Part of a small language model's weights.
Size: 15 layers, width 512, 4 heads of 128, MLP 1024 SwiGLU, vocabulary 8192, 108M parameters.
Architecture: RMSNorm before each block, no biases in attention or MLP, normalized queries and keys, shifted keys, normalized values, value embeddings, hashed n-gram embeddings, capped logits.
Training: a variant of Adam for these matrices, 822M tokens, 4291 steps.
Each number is 128 + 24 x the weight over its row's rms, rounded and kept within 0 to 255. Layers, rows and columns count from 0. Numbers have three digits each. The size before them is the row's rms in percent of the matrix's.

# up: layer 3 MLP up, 1024x512, rms 0.0401, rows 582-616, columns 384-511
# down: layer 3 MLP down (transposed), 1024x512, rms 0.036, rows 582-616, columns 384-511
# gate: layer 3 MLP gate, 1024x512, rms 0.0411, rows 583-617, columns 384-511
up582 097:113113099114088088110130139102112179126117090125143107101101140096094129082139085135104121142149206136117153137124171166115153086127129162121127134104098156134109132134125117105133148125132146168059124156143128132124101109115149134128074103116112150134131182122150129162148164118083165129121152101117113127106136130136124091118143111140143114149160096124094150136089115128114100106134
down582 100:135144152106126135141110143152133132117101140150127118109126187095165105111116134152166142136125140098139171153104110144089148134116118121109122125140120133107079149089142118170139152127134119135120112144138186129140122159131154163168133120092119136091108152112158119155120181096114145115136123100112108128124149105100100150081153126156122128140127086109114141130112067134088086101132
gate583 099:119141135134121126134145132095104162171131133122164121168113132113123140158106171062106120132091139147152099096122117133092115116125130160152110058174111142107129138132132110166123156131117126116119142150152084088117092129084165122097168117112132163081115162133117142124154126128140122147171153125118100118110115120129106141155122105148138101130091082129152069109117128098180133203152
up583 096:146120087085115094185120147154118157123139138118070136156125114116123146101097075144138107123153123120115168169149114130150117141095131178135156128085167112163138161127123137116160109109131098135126139156104128121113149157135137125156119123108120143148130096136194136101141131123134145133159139104127114157087150117143135166094140113122106123117111172115067156149124121157120143093085
down583 099:128151096143128116090109140135182151129147112111114188144115148127075116106118129123108069135141110145143131120086151105153112130127152101098175125147141155143140173106114118127134171119116123119131135148099148132138089151127127163115116127113079138084142129107112138126084117119114143128137101139141132098111114071092168100101111136113124103129126139137115109157113140104138125101082
gate584 105:142141105114129117156161132083136173116141093156089148153125090090142138124117153137153151148093134102121115115122159137121108103116141162122126123127166159129180140103104143101116119137094096140078147108150119154123132159147132106165154109180065089156135135130123159149124149119131126089118146129147134143141123097125139154163103143108141118126127127096137126130114114109114139170144
up584 101:130098145116110159129091150135092136192116158156180128136154131103127127117158136137100123180093116138125136164119120125150217082098137102084136109104157109099098160110202162122164151134122120126104082121110105156117101115101138109134160084098145128093102153092171176115127113110143139146144141160140148112113163166084118125112130129125138150138171142111122117144164079128141103125163
down584 103:160129164150122114109087122102092117147101118103093120112154133123129093127118128127135131157173124107187124130155066110139173116152167128128105119158143100084095117146119139121136080172133143127141104156147111150139128150098116134158153088125135158162128142118149118109165110097107122115157137159107140094094151120113104116127130139120136155144166114104088116180138111154145121147143
gate585 101:134129092129104162129105129182125148117143138130153109154124149146115090100108118141080131135156146135151099149189149106152126078084136094123117156127139184106146128146129148120115166135136147105140104120182145161073142139130178175142102163142118133114130152143150144133109177152173142095132125127142169106093141159134130080120109082123140127105089137131172129149172099086146146146102
up585 104:121081119139121110128162106145151086160147126147129139100092121111116141157109133142099151118111118132168213059121123123127127117117103197134098120164115124149117171113132104101173130136160118126094111136067092076176120076151125085134149128108124130133119154151081157167126137114142111111096161115139127096122166119097145094126130173155093116128144135102064124086139115165117121120155
down585 099:134119140184126092127156097126154119183129136121167119114131088107147145203122112178099127142100100138130160099138110156102109126158160145062142174134152120105111111124106100153189107116102134111142120112125136137138143130129155099134131116110142105112185132115119140163141138105097154123128167131136129106093114097113120130117118127125108099146136104149119099117166093107163144164170
gate586 108:176153112123212146117145140123122145173100168182131181115112120152159172117142142134127165151118134114122112131136124088131154098111157135143080079122133088166088135078085129136177131133077160126197131144159153120108127133087135104139138136174123136128138143122152139146139135118114086126120151140176150091123123171202132162115133146101150144080112120108138143129116123081132158141094
up586 109:106118112152151096149140130115095093178161143151155143122153140149111168146182144120105072150122119082193163089133112134154096126104176149124097126105119097157081121097123123142103142106108109146103138143148155162170126148124122168099103110163158135100132105102155094142115133140154126145144171140131115165110163197125088132146118124152151110155120145117110119169149158106120135152147
down586 107:135101138132138147142160161139137157162094189153109110145126132097151154142129099147131094097138135081147167145150119112140138123114132088115126087127108139154077114140134096179138131112136158100131119142157126107113119131131145160092129141121184176112106083129171120142110116137081168161139105124116105147136157121112152130140136132120145138147104126129151120136142141124128132135112
gate587 101:122100118084142109128095120123152126109118108137121128114125120133124129092139134122137145116113132137128117124139157101132096100124121118105116139136133050134141132098127077171132130127129131156169130182148141160137113136064106116172125125120122123151136126063111121134115112147116168110171099113145129112120078106163127130133093141162101123118124130115126157134132134140145137155106
up587 103:141157107141133127156172109125128115117111154116139175142196103157106161125129143119092164143086150115096119128144095188122121144123144131090114146119132162133103087107138093098137137138142099174145153160161124108137157128149109131100168098115118159129128073155159115113149167101153173152116139133095132136137162155162099146167135116161120133064120144147130106155109132142115121136147
down587 103:155197174128121127163124102134143117150113123109153144128141115132112105145133139155136150179162114143129127154161104161110103099106094135100187126129135110165144122134099170127104117138098092156097117154144121117115117133148160122096153125143139124114127123132127134110103153148126136107119116145125174140136137146140126129156143075154113075072101123113102122102152135151120098141166
gate588 099:158158106119112082140115164127092129123150143151090118089107147122128082148096127104144113141096154126184099149121093128153109118155090124156155108149109119080146112145160138134110137130095116126136132117104099144140142113123164088184122100133119132145116145109103124151090105145121134134106107140165100085108123107105139106183121135120125128117132137121130135106156105115152150157125
up588 102:112124124127134144068131122103139113100152092080141093139108135126096130107171098159171148150127093140140160148146122111109148128114123056102157145108115084117142140117113124154133126087098127129141133112141148108147137127133082164113132159122156107085117137134104148131131118116157109105175116111107127173163115098098086121148098182150082139139122139163154157136124136071107116090140
down588 100:118114157117061105099116101124099136133069088123174134165085127171173139128118104113140148150109158133141131137144122109152082077127144083123154145129091132133127130178125173126123160142152122120117145137111130103148153139118129134134104130118087144138121112092132085142106155149126075096131119150143131152168087103164114142132117126112147144141112126115170150185122117124113154133180
gate589 103:164118105097150113127156123146124124102106074107091137108105156152145153123137108155145201126126116135124103147114142133098131084118154129129114204113139110132124121142114109149104134132137188140134154135134096153107143120133112126150118122189129134143109166087133135112106154133143136126182132117144115086106100124151136120132126141123131122157079132159169124144082124166123147136147
up589 106:137110113171120133110153146110132167078103162116120134105137114110160133144137124134125123120122132126125126129144161107096107146138140128104163127120153146127131143202134131145152108131098110115124111097087182149175105163121120146161120126106143087160140086172106117126076127118137170139115116166167110103144179130086127119123116120090151102154117165072118157136133180126117145113151
down589 101:143109118130118126124142158085104104119115138159139122160152151123143150100154089160145126121107122208114140107119106095181128144112146111130141114167081142136116156162133126149128124151141126159154109147124085093120192181110096156083136121137108079131152168167143128133098123122131135144138140122113144097112124157158070139094122103150138096155131139121131142165115148136124111114103
gate590 100:124139124168126160193113098114095138114085102108134098113106109119157118112123132111104116122156115100126179136151123187136120151127115157145123152114143097130147133166128136150155135142133124129103111111165132119142119103117144141146141124095065135125125124143123168110096112122174092140152167175166167113148097171141146116124165096118128092108123150097118148157123128125130169168153
up590 104:137154125177191090140130144100171107138138121154149125160110127125105151118112111146128117130098136168112088116110097094150134108115130109096145112137165184134143109108145102155097136101113119127135105142115140116140128121111097109117153155152132179164134114154151116153145138152090184137103139130108120127137087122127129145174100139143127152127129162104110087090133076142075153141108
down590 100:115165103091156180178099143104130118128121092167117132181104125104140132146123083123113129121127128157103182137155099154159132144154119114148157160094135115122160075137106099149131117127152146151127148125148120129186104140108131194150147103141074149163100094144144145137143115132163133138150135138130085142127129141181145115192116115120094113147115111128124129063152094156139141174148
gate591 096:151178112129134187109105098141123166129159130081133120104114120125141144090131105124120122145095133147107122151146121144159141133123132124108115110092140132108149105106135137122142127136157089146115171095108144121136101153117136120143104169142096151141107131149164115156128143142131128154151144137170130180099111133117162130135156131164165136106153119181106111092163076131121090118152
up591 096:107147092128135138121154085120086124144121150136145144130172088107094130127113117116112107163126186114148122129169161110129131127107080083098174143162134132129115152146109123111148128093142168123121072122153142164137113130170093105149156139138143125118145143164114137116130111187117145155130097139181179076119102110125149139127100202084126110132131124136114122111160134132124144135128
down591 097:126143114141141145167129142152151107096134109100126093111127168141159123151164125147127135134137112122101115163085107131119088115148140186117092107113133130078111149129167109142093103133172106144144174134093129099111109106130195142134076141109146147099112158088146128157107141126124102101124148147133097184104110135115101137147165102122142128106149151145116116096160073117121121116163
gate592 100:116154111143151172149144133099148163142115108126079124140107138162113100118128122110097120114139118131131072143158113147141128151120127156122167158121105109142133085130129092092146125158132115122144178148097116156134143128149130111141111114123148159154108129111144125097104126114158134113123105093119129126123104130138158131149103188094116134131108121129152099121137101131142141173183
up592 100:123085180138136118136112112137084120123105085202143120162175091149141104097098144122072072152094131141146124116139132093141164169120103172141121154105153100103094171124141155155161089108108116162147149140136114114139152113087137120106119087137112114105129138120130155141150135076145092129142093123098127134172120110081174128113065125132103112115151112143119065120113109131140149126113
down592 103:106106078146147161114128106104093131125104136101125167147145097151143123138117124129161101123119151097162124141148123124179133167126138130128145119144137098141123136126116095169136168127104110116128180105128134060109102109093134102125092164135139134113119160155162165133134164092112118115142090114151135086139158073137162112152161104106125144134134090140165135083118147139126172129112
gate593 101:100132096129155124079144075167134144104138127108097129098131089137073089186081115142133115159128134110136095126100136138154107154131109139104126107105159153142169097148128146120106136133110111074114147101107138109162110132099111143179107149097189146120123112144115137130120138115128079140126129155121133069101138165139122151087159127138175110115116152175105091053148116136155119121124
up593 101:120150113103128110100111083137142086102132131105153136106107130074133140121104127140134173082119108134152123098140129096137103136140158137109104119118193137118148128148141136164115116138092108079126149103115135149161125107123157179100120139156141162123149108140135143156135076118132131077136127131131138118148158153145130148143181093144147117149146093149150131111143157158144135158111
down593 098:125035107083112091124152129180155140164144115148084126149143141102100154123105091145141156160156153137151149110135110103130125135123122109132131126129079112155135167112154113121134115072073134102127123121130137135126134110116113133129148113127117143131089087119153137114135134146100140179090134109121146143151064096092120121106148157156115118102087104132118114158144146154135104133128
gate594 100:107125108100160170134121133142143112151150123144121124125161107107103062124092069102094146129117105128154120139150138117161113109118102163123139150128171153083090121103119142139114118101107141127122154118186090098131154152128129099163111105103133120111135167105107166089120127116124132137101087121119138100081139118177163148141100097122129123134137118156076139121090148144099132135174
up594 099:122107121168120123129093128128110116112181111156077124121126108112087091164107083112098122127105107133135098098162130132133134159162150151197106142093110167121156125141141151076105089152176105116124109143120148097119122089132141138147101099157104116165141129027104126086115168147159107181119122121131160128145180114111172129125108109157121132143142070153132115116153160138148104126135
down594 099:129158124164108147110187121149110127107102081121116145085111120157131125121123144110169129129129118162123159088130064126105114098164171126106113153106122107118143142098131146120152157159070099108141119147072110130116130113144144146127113074120113108131130102090124090114167096143117147105110141140121147133058166166090109125107081106123106123102116127120102124142132160119152102118111
gate595 098:109103168147098094099124133094185122116139112126128164141159142110124104137106134102112167131127107107162097146159117086093132103137115134125140116116119119120105127105141119100087131136156086153076130133139105066130100129163176095142136182079110134126121141106186112148116154072155119137111097115092097127144159144143161078142131141128140091097122115122138126086108155106180168106094
up595 100:142116103098103106147116144104160133140160104105116142090162113111173101157102118101172165132144084145152152173176130137098131109097147188142138142106141155097140115088115103083118162110186101197114119090133101118100122139146120164152138125136146103147152151131148109096141109164121093129086131173121136138115139113122117140138109142100086112142105156125090100124130134126140140103131
down595 098:140097132140148125077115105092098111145145133164129149170103133133143113137125130147137165120115135112110131102182123076121157135104133093101137124182102101142155108114113155139135105128108069128137174139134184120135108170146150136168106106128129143083115123115118126119140149153104067109122091168145119101132146101103147112073141135116118097144124086091107146111103134153119087159156
gate596 102:116102152145141142136116170099144109130121098132120135120146072087154121086141114131128188125169102148120125106158122133120152116138165139116130178157124146120123132173120099131072094122150098142123130142167117145119128155072121101122168117171128137127115126147107119125149142147184141113161123109087159134095117106166161137131130146140129088155125094120116147119134161116156154147146
up596 096:110040143098107128102173140093134115119100114112088161145156092136095094074134125096123116078123096112140124141145181138145112175118128127063138109112134134141145129121145119142121076094127131147136168141155125112142122136160127173110151131095178148087108132117135142119106128136110161148114128142103104139134110125143160116109085133104102126158128104105144122110155128124132107172139
down596 097:113121097072111107165171159120147123117082094125100105121161131147129191143135094130106107110129120151094097137114146124130129123128124145109114136136154160144160157121130183094159152079137116133104112128146125149147142121155102160080161133080188120134116152100181137096122128145102160162169052141136146102122110137122182158160107127111132145118129134151174130161155146105161130136135
gate597 095:086148146144142111104138122115139121141089126097129102144130082140151125166088110152084088144112124109108158116129117145149084092078106130167132113153157140145139165114154110113098150111107127116175126105128150114149132192157158125127139121092085137175073139127139174087107126134170090122152129102167097130169156143144137135139158129089119151126116112081090127104126150145125126114126
up597 099:145148117118104164187145123153133117114144122184146083159102149143145173079147152121111140145128097125136105111120148185171074195122118112135141125109179143126151140121118111075129110109115156132189099093107165152115157158102125151142142126107106094144156101121104169174162112102105124085098122132095112108123143136150161109120161149166144146122171127161116138153126124129142148143137
down597 098:134117190136129127153142124119157092117144143110129149139109130080089129105125089158118133127145116151136132146128192146122096112129126142103163132110123087091105124104118143135115097116118094129060130141157095161141092163126141160141130142093112120126098119153171093109117142063146125108141120151155145162164138156113115117115124126098116147120145127139112107100178125146154121151165
gate598 104:125153115099134140127115121097139114125113165127085135126127161129153146085125155122119114099136167170129084077151075100123148148121146170119100108092159137125151159138144098141139113135143098119172136160145139110156142163107124133109135094107131117139120156143148139149147152102165106117117157107138086116146160132109124182156122140131113125144147136167121123120120105157153099119079
up598 104:099125112107101132080134157135105108130143135095121147156099135100112179123107144155128093167144122129138099088091145113129134102130172138126097136047121143116122153169167140135129122132147158135143123141120109159132104125131117144156140135110101101181163170163159133122111127092109107082136110159114124120093134109077106109110119143156121147058142136108120141119142160138108113133175
down598 106:088135090129129109148179119107103114128102079162152145107128159148156138108100102097116073122128138105114095088142144092134181123127142174126144139121148139076137140172113143092095109137161150109175108149137099108128130178093143122127102113141137080166139152131127140134085131190173136148121119146122130069103085085099117133128151131154129142066133101139092124151120131140079120125159
gate599 091:131156152122145163163122131115146147159104138149125134070123104115109149105131141090125086118141117136143154112119148121154126090188071110137123158134152145086147121106122171093124103140152130090120101080143146105100122148123158137087148153139121169122134110140126133129147124131157174107112122112158071114141143113099127140150104135119148137125100142153146116111129138110096134128132
up599 092:135159136137162104175125147128112113135148114150058158141164141144075141138109121099126148144091101119146146163137077158136139076125141120095142138140116106162116165103109115112165123126144131121142102113160111165104134121152146135108093160111184154112110160134138148112142141122121144132152134175117109129108078164110152146123085106091110165135136139130136108116159133084144117127102
down599 090:116114118113155159123127167121106100117137135100108090125129121123152148167151097137128127135139131133144118092135131176100121157126138108154104134116125101120127142179084162169099112129172134154119081118138161109148123107159146138113097067106094115174145111109095121103111135161136092175081124156143111095127128061112132144172167144131141089149135168102130168143112109117141091125083
gate600 098:121107148124144102154119136144141126131105135131132116121107132111155143139100102139099158097145143131096125132109180094170119170138174123150173106142151122101151120134129132116155131145114079112151142143102095117126147127102114102121133095125101079112116104109086126107111111165144149129143112108148150148137108125127128086102142120136119088117114113118082138111190098141181129138117
up600 097:136106138105172103098151174108116106073125139127127117141109124142123151168071096152095104131173126151101090176141149112113107141138138103112133119103103105133117116130148129136107128147126062143143122130103115126144163150148125120101141135076100129136083157141121144126126189103119123089105094118101150139116127111135158074127144166181128130116120107130072124136148135126144138115141
down600 093:123140157113144109145140121154152144130113087120128140115165149127111126095091125082100134192164120129101140132146123110128181081112088133129159133119151136133132136150106122124134099130147158141112101181139147139116156126137097119070115129099125127147112165112133091127115129142143103121135080148143144126120095136140109135151139116134153110096126152139138129087132136136159035117110
gate601 102:160147099108109128106166108126092150119106098150101171117151123121142139127118108164113087111108113142136131108160151132147107145119112115090116117140133098085147142159119129155098097166102147163106103140090135145080108135134092130155148114138099170161097153167109116140161158167148134123128109097165123115112102166148113139104127147156110153105153209132104144122143141123138117150153
up601 100:127130168133110135109115066135126121137145128122182108121116074087137118134133119135099136152114127098143141121127141096132118140137115107138125091089142138170086123157084097096134117112114096102128121066126094093152103101158110157136125103121092124126141134070113126197101121152095101083127164120112119125127139102123134131130126116103089121138137108152078117146105143146151102104133
down601 102:142122120107130129129138159140089137134125098122150124127143124081164091147136135123106090136155155125117138082132149132106094128120152143178122173095119155143063107108106071108094124132111167146097144160135095137137181123104150096133146079132105146143142132124111148117154067145142169082102130130124132104116131095145155135132151111089082126115090129144118113125170134119151152123146
gate602 098:132134089086142139160144145146108136166144138104135177121135080113185134150083145137117134129144109122098139121125118135138105143130124125137109115105167111119152126124100115117131139101169153159147079104127111131120141155158153069077104138137145098132121201117172146136133124123116114101078151106144128168146122179093164140132126140147096118105146153123171119114141116166178138129144
up602 100:129118104147155100133143100114098119094111102120120175135127129162114175096111138110130158149145124109152142133101105143155181107125122122139178070124142139121132125169139092154180141120143126122122136118143121149114139071109143190129119134140159152137124138095127153122154114169157114161090120159149114117152140134160099167161150143102125149164145153149080136110151146106120148101107
down602 103:156177123108078112153167139132128146138132138062133163156116160089137130134140122080114137169119137129153177139104129134121118135154115153123138136164104148101105138100155130138099117111094156145159134094152125137162173101127157135133094086144111079116137119155117098107142122145119113154134083147123142157079130116126127110121141143085078101165113166129126170156105132131143160107171
gate603 102:143140102148122143116156120077153106116099148157114145162092152106112173154129103131123126116117123172074128138156134173152127122104101171148092070115134094137141103129155109136155091146177104132133165127139113170140143128124122142099102094135105121107136125161153148091134120110134160129106147121144109111135124087142135140185090136108090104138146138108136164138141098128150135099122
up603 102:130139126127163111158141188124106138149118122139099102149120146147108135166116128084121138153113105102099107129148146136126167088090114139154161131148119157110129093124112122154138138130136101105106121132111072108100158108124137107103163127162135173170109125111126124115096142112094149204132141146141165111130142117104098135136111157137096169114107112165187129132157133132129111128153
down603 103:116107076169113148100108147119145129155119166167093118130120148134168139140124101126115111140109143107132142122126098134119101125096102131149106130159144104153150095142094128176174108152176116158144107110136104098167133145129167120135146123163141107123142138141119153131098117134164135129111148146173140147111117098106141139149150105100141116161162152128117127162103138129150103134132
gate604 098:102152161168155122129101122160188134129131110139101124078132138159141128116133142131109092124157168129143149108111107128088174159134139160125135154176107119152158131146172142091082153106140097105127126143109148137145133149133138141162157133089120109144152125116137157105165123158121097084109111130136144136124099133162159106109128120135142139122141189084117174129149155135108137141178
up604 094:087138148156152107163124095117142126112137063111126125107154143117104131156113079120069109147108137132162116094123145150140135123110108123120135098102078116059183116163117104107136121110141134136125114121090130136099134155153113087106158124100137117144149131123101140131151079153120142115143094167134123132145126148155147164124150141126168164121153170112118102123137122177118100147156
down604 090:145101124127105126112148124127114128157099149115125137181117112140128102145160144147149151127096115117101121170142153105113142131145123145127094113149143130163097116120116133155114143138158146108134133125150089105119142091110123153109068128157089131132110131145165153120117131080145109170146167086116104090157134121071136148136146168142115149127132100151136115138113124117133162120115
gate605 103:133134075117147176095134115114132140098100123133102101188130120168124128113132110144161099132111159130111103138138094144137139102179125121113104128093137145169158116154163156110147126149106090100110175151117112116138144106112108090152132099171085169132131137181137151137116149087125125116088133135110108133131102094115153123150130095167129122136115123135170138142138124061144109129142
up605 104:140155102092177117127131115135116094105160137103152148112153135130112170135162103086129115117152134133126116120142122144068112142114148142104127122136125128125149111109148116114152172145134110089120087144120147096140090104159166111129117124150168158124112129124102152122113150127141116126132078162139147121106140143111135147167142120119136153133125114069111074111123150136133122147115
down605 103:081134142141164169124153099140150144116086089095143105115094114106156104156100150122105146163172133105151080077108137150116136078118126135198141148172151143125147146157127087137093146166120121114091105144110134168113145151111138122149097104113150156120127131114139150139127112097104148103119133099140101191111123148140081145133149105159133133147087107149124139148149092130123118088113
gate606 098:130126118125122082125159135156162165137123124172141179083140133138138143155085094116136107151120122127101142132148179134118153153135103134175146110166114116140131098138112112159156112123166136136120115121138123168150138132178136082110131115142068129153144114098109139121143176117140101134126088130114114160107088139158116109105115147113121096111150087167100170138160134070165135148146
up606 098:154112113146139128131096129189095112118154142096092100171101128143132119109118108111111142099154107126165127152109128102129093110111139162133154128166136147094125160125121142135057145113119083116110124097109102156104135163149112127164137107163088168096106149140152125131111159106127165135163144110089128113137116131118132148120117121128113176162120098176102126127126127104159163137101
down606 099:116136119084122158151119153083124159140101115143108133109152076160187147132140129113086162106132098080098193119181154132057140152140137133150129112123158109152102113112120097118130118088188125068108127120091118131086173100127119171145121112100107136132137153080146100110168167122152137115150115118110126163148122115107155107154129169100130165117125134096178116139111123107115174158093
gate607 105:145108117136155146140156138100131116110079125128154136196102123097128181171145112117160122095114148101151129086189096118108119127120121115110122099093115149134152125107115137136128155119133122137120119113147117090183104125111111161124104140135092113099122118151088124113121107154131110129127079138137109124125110115133147099141093101112065112110094101096163166162132117134105151091130
up607 108:143099119118127103140146126129114098089121115154119145133126105123133147166104089127125096124133153109117138129116144166106130126057077133147119128136089101136101145124092080121109137132131081167115146137109093137149135164155132159131151118133116129103136122120159120109137146126146061159082116083083135091146118157140098161092088146142148148180126093086149141123132108121083159137119
down607 109:129095132128084108137128130110161107097125127125140118142128116155136132106096113121098138166130128161139133131149117137136129118108131130178129113143062143129055102134147095105139150159158125121112123125117112140078120104078176119124148151150146106131107138125113075136120098123124092111116109112132098113134127166136127177121109171111125136122132117112121110117100101122135151145106
gate608 116:130150097097126123103149129165141181103106147156174134105114089076091103126141161167105115078157098104109109146142129150115108131072117122127117136125128090130149141188102102117161105128138132113134144162124099092126141093083132117149142092148137102125159162130115105119166156174158111098080106152148159129163084070097154134123130138134133146110167143137130107100131113123124152141121
up608 115:114158098135126151135174139142128148095095138125138102111106153149131128122124100093118152119126183177124153167071089139154134204120124109132116131125113151119141093140162123111123145149147137130147142101112157161142134112107118157122087129114140181124116102124092111136144121092114165137152084146143100121082158120176129099118148143128126093128121126128153157100130156136108133089172
down608 116:160122110121144123145165145107142132149157101129123114162166121114102107133122136134102142139107151180113112150136196150117163103158123126140159106107142131141138125139132122161083110101136134167131146091156109120155150131097155119132125146146118132129119124102098150142110111162179129099108129111169149160141124098177110105067197130111136086110141113115078118111153108075137146127156
gate609 105:127117106116124132105135111117149134142130075165095155117134106135133136099157151131134106091131156122110107132112189137172131088116158095150126131101170093120095177145161133159095101122116128116161135194075131135115101121135118130138135157131119149096080139135070138132132126126130106177112177165149077115092130096132138103131155089100127107131143142139114121120148146063119181129127
up609 104:141075127085141133146123103119117151139116113091130177126117115055110115117135084164131171139125151132161152122100093148136131155122123150117139101145132107123137117162121171162096090102132096150110164134122130113145129082117133136123137094145098118114143106101112126140120118099108084111109141123097127178142113059135101164092163110120126119133145140154122130182167130135095094128179
down609 105:126117143096092118146119127117113183113115094148087154116144100168138121117097137121140104176126096151145152087145119118105130145109127139106131135120144149128113112141135144118128112153148109132082112145168172095141126123145142069101145091158114130105155113096126141034089135129158068153144150100113121146132108128102104143152138140121126137167133138102148149156124116121113141096163
gate610 096:136137080150132131091118117137119135107108124117094141141085127133127104085118107152177142102153113163154136109115121158066130141114125131141117174121127110112133091125156124116141108139111080124110121092132113130108126135143107112106104138119128117156144110157126126115167154139134143125069074122107153136125131122130131142133157142134090132122166141128132155182121118145136123133132
up610 099:151150121133107112102120118135132144135132133131136107154174108092071106129127140175163142116082130133113116143125119144177113092136122121157164110103151160190104098136135097110079155138109154116094137091150139108115138117124095099115134114134115127168134141122089145147131105099117163124111140099123119099142122125134143113124113106142110169140153148131174142081122145166108164093135
down610 101:152168137114123138101117104111144114141146132130126156093122156119153108142129106127178122158096109121076101135067154133111121148130115164111106153109088112111113125137122110129102137131150124148135141142137119137082130118173083135150130110166148124095153144124125132154097106136090137123108115117099140129119102144122135125076172169100151113136133135146157108078108126125142113155159
gate611 098:147127095140130143125182100109099092166104088145139141114098110163130121086145155119149114095166118124095146128120122069144158095120107137142119149117121088114130135144103090134117122159150106115131099106130124170125139167149137079120175174137115099119102125127110173132114144168136134154105088107145083141140108138149101099121116136124109152139122138130135125125088108123142093133161
up611 100:144151174123123144152092139145086094147079149105124165176124163138127125106125101095138158141113113133110154138126096131104136119158123141150156158110164125113154168146146160121159145110149126128140127136119198125121177110176165151120127121168134112142109086168133175095116147143140129097120143109119156170137091130094149128111124137131095103094102161089123130121131115107110131121138
down611 101:152135153141135106157127122113105165179134155120115135174092159133140123117122110115098113102110114131097115137124102102106142109138110107161114135142138108164105130135107115126167145165152126106153118110119140137108144122101134103140099131118156094104142141158105151134140133169132090139113148134155114169142096124131157147114133132117122074124140107120154122133139122140112156096154
gate612 103:121165108132118149141146148130156151164095099095134146127113103176145117107128110154102101123096126114106118151155151120134105099122148137103111134128140090140133112124116141118069113147143090130112092121141135103099106131133150109102124138162109141120140124146126185115132150154137099120130132122104141132132137133131138095176123171107079110136101137127104125111163143105130163123155
up612 101:188067163140135149114125148143091084146129142130144116170127149107152130142103120128155113141128146104106142096097151130134095131108126143128115136110108096155134092116133138162142134134065138100107149143121185081128152134109172084108117140105107080122149134140123136131104114129116089116107105085108157128165174132113165132131124127133130121128128138149141151118109127095128108150114
down612 104:134128148126126108105113134107140088154085146152111125104146116125133147093143153119147102099075098136162098150120131162146110135176109071143131070144110118150155130134138127130192145138074186126136148120116123129167106108118135174178143160106105110114172133140141169148129129102155077097148105087134123139109139137107142096110135105138078145085079135143135150175147093110119142080189
gate613 106:124149120115148136165112116154133143150146120148105163114119136062101162136089128132126092150094112119095150160194161133111110146156139132164121189132158064142102087159098141120100148144143141074108174102160131131139144154110153124114157143131116133111128139110110127118148146135156136100127136146145121161160141128117146093115145171106157145155116095097145122113142131090143130123107
up613 105:131100083107157119112092099128134128121137163124128121099116164129178108138107142118151086118131117160129123135121123125166105159157136136140150165105131139168128128130137134124136101105136136158097175095137134128111101131100157149125160150132147147152129148168150140119157134132118138120078108086142114127132144073130162147140128114123079134140120133110130154102121119152140144099118
down613 108:143135136153133164156148136106147120171143139124174122141143117116114093141118112119136095112138117176102114137121144124111107170137148124119168149113129140124125085151094117144100115135130099130121126094103129122141127142095129112124079106098126105106080158135138097135154116127126152087133106113139130106136135113070142138125138124144105133166129129139150135124135092155146144123122
gate614 105:117130168150117158110140124145143101161111161142093142112115142129139136128148187130130121141172143146138146121164143167158104133111126140108110123165132162111159142090095150130108122148155075136108132116145074153127212143159103163125136106142159153110137111168119130137154086154130116100124167139169153125093146109112166095142138119179128149116119153126114182133135102099085153145087
up614 105:147120104113117103126171170162094123090114113139154103125122082172106097133151090128131162133111116118105119140142129094138155132157106155176117109081114116139142104159135110116069128144113136180126129125127161139146123111103164086154136141121109074170075159098117112103095131151096119126137112128099129149133126150168140148108128171104097113156130112135132078140138138128149104164123
down614 098:126137117149174092144110153132121135176161105084176160208164118158128118166124089117105124123098078103137124141080096077127149104110162181089131119117176135195134134182106111154151086101109124138163129102100099137112093115147162098138145137163109135131121131104165162129090136144141137127134153118143110095127135142161109176131126140113142127144094140115146187166116114164141138144121
gate615 101:173145100131153112125103187106129169108153112140109166113146166118121115181118137115166162140151144130120082143137121102123131106132148150172108138082160101161120133146158114096077155124154077136141103156113107134131137156166107177138150142101101146127111131140152137173077094142107155155102150106135141124120153149130085143151143170105137097134146089177104115132172093134178135140131
up615 102:142122136110143117100142124110124089116119142153142121144123134167163113161166126162134142089189113136110135102092138147134108124135119105120160100177108114124120093097109128169135093155123107091148116117107095134113155100129088128142131138144114127128098098107122066101178113073114126147083130160120115097157081114204153099133106121111135147124158130104164137149107136125118135159110
down615 103:136093091105121139131127146147101093097144135105096141173128112167198141129115157160124087094132118172121105116138122139109122138141168121135131153087167153143123151108108136146114155151118130104122125154093108155145141130123105137141150162160136156121107130090098126112143145109109131166111143125103109118157116136165141123129142133111105150124108154172095089138152118155132116145092
gate616 098:142148103128095117139123116129140126104161131120141178124139138109146129141100142164120123129120133133121090138143128171118118112163142166169118105152114097139115096098128106152115125164133122127138129101159094125147143137160164120129135140093115151132158121138118122134091121127161149114152136129111131151169078125157138131136132123092128161108138111102143084113124149139074144132123
up616 097:112140158080128105140121123131124146164153099090108116111134103154104138144120129147123132120121108138159078130125141134119139112126158109128118106118114148134165139122114156103175127129138163105128142124091092103135119151119130155140103177145148141121127124123174100099156164094105145126122147140151163127137159103111131194094117123153140128126110095140104167118100173093147097135115
down616 095:137144164096151137121144118127143104114101108144148101149116115116130119112145111128182109129056124107141126102180132128159143095111137111105132113106131084115174098142090145122112104105130175152108119136113126141118155137149114090165126122116110145147108121103132144128147118164107159122142168119114106095143127080171111138160160147184173169117086108120146123157148131113113098129103
gate617 099:116118147095111151143124126138092147120173107160146108152125111117141108100100164098149136131090120115077166139124156131134105158142096125112122143078148151137143117154107132118132107155133099120130132136112128117085139079111173142129159131137126133105140108174128139113150150109120072113116133131120109135136096138071134142134142158141077092126140082127192093119087130143123136132115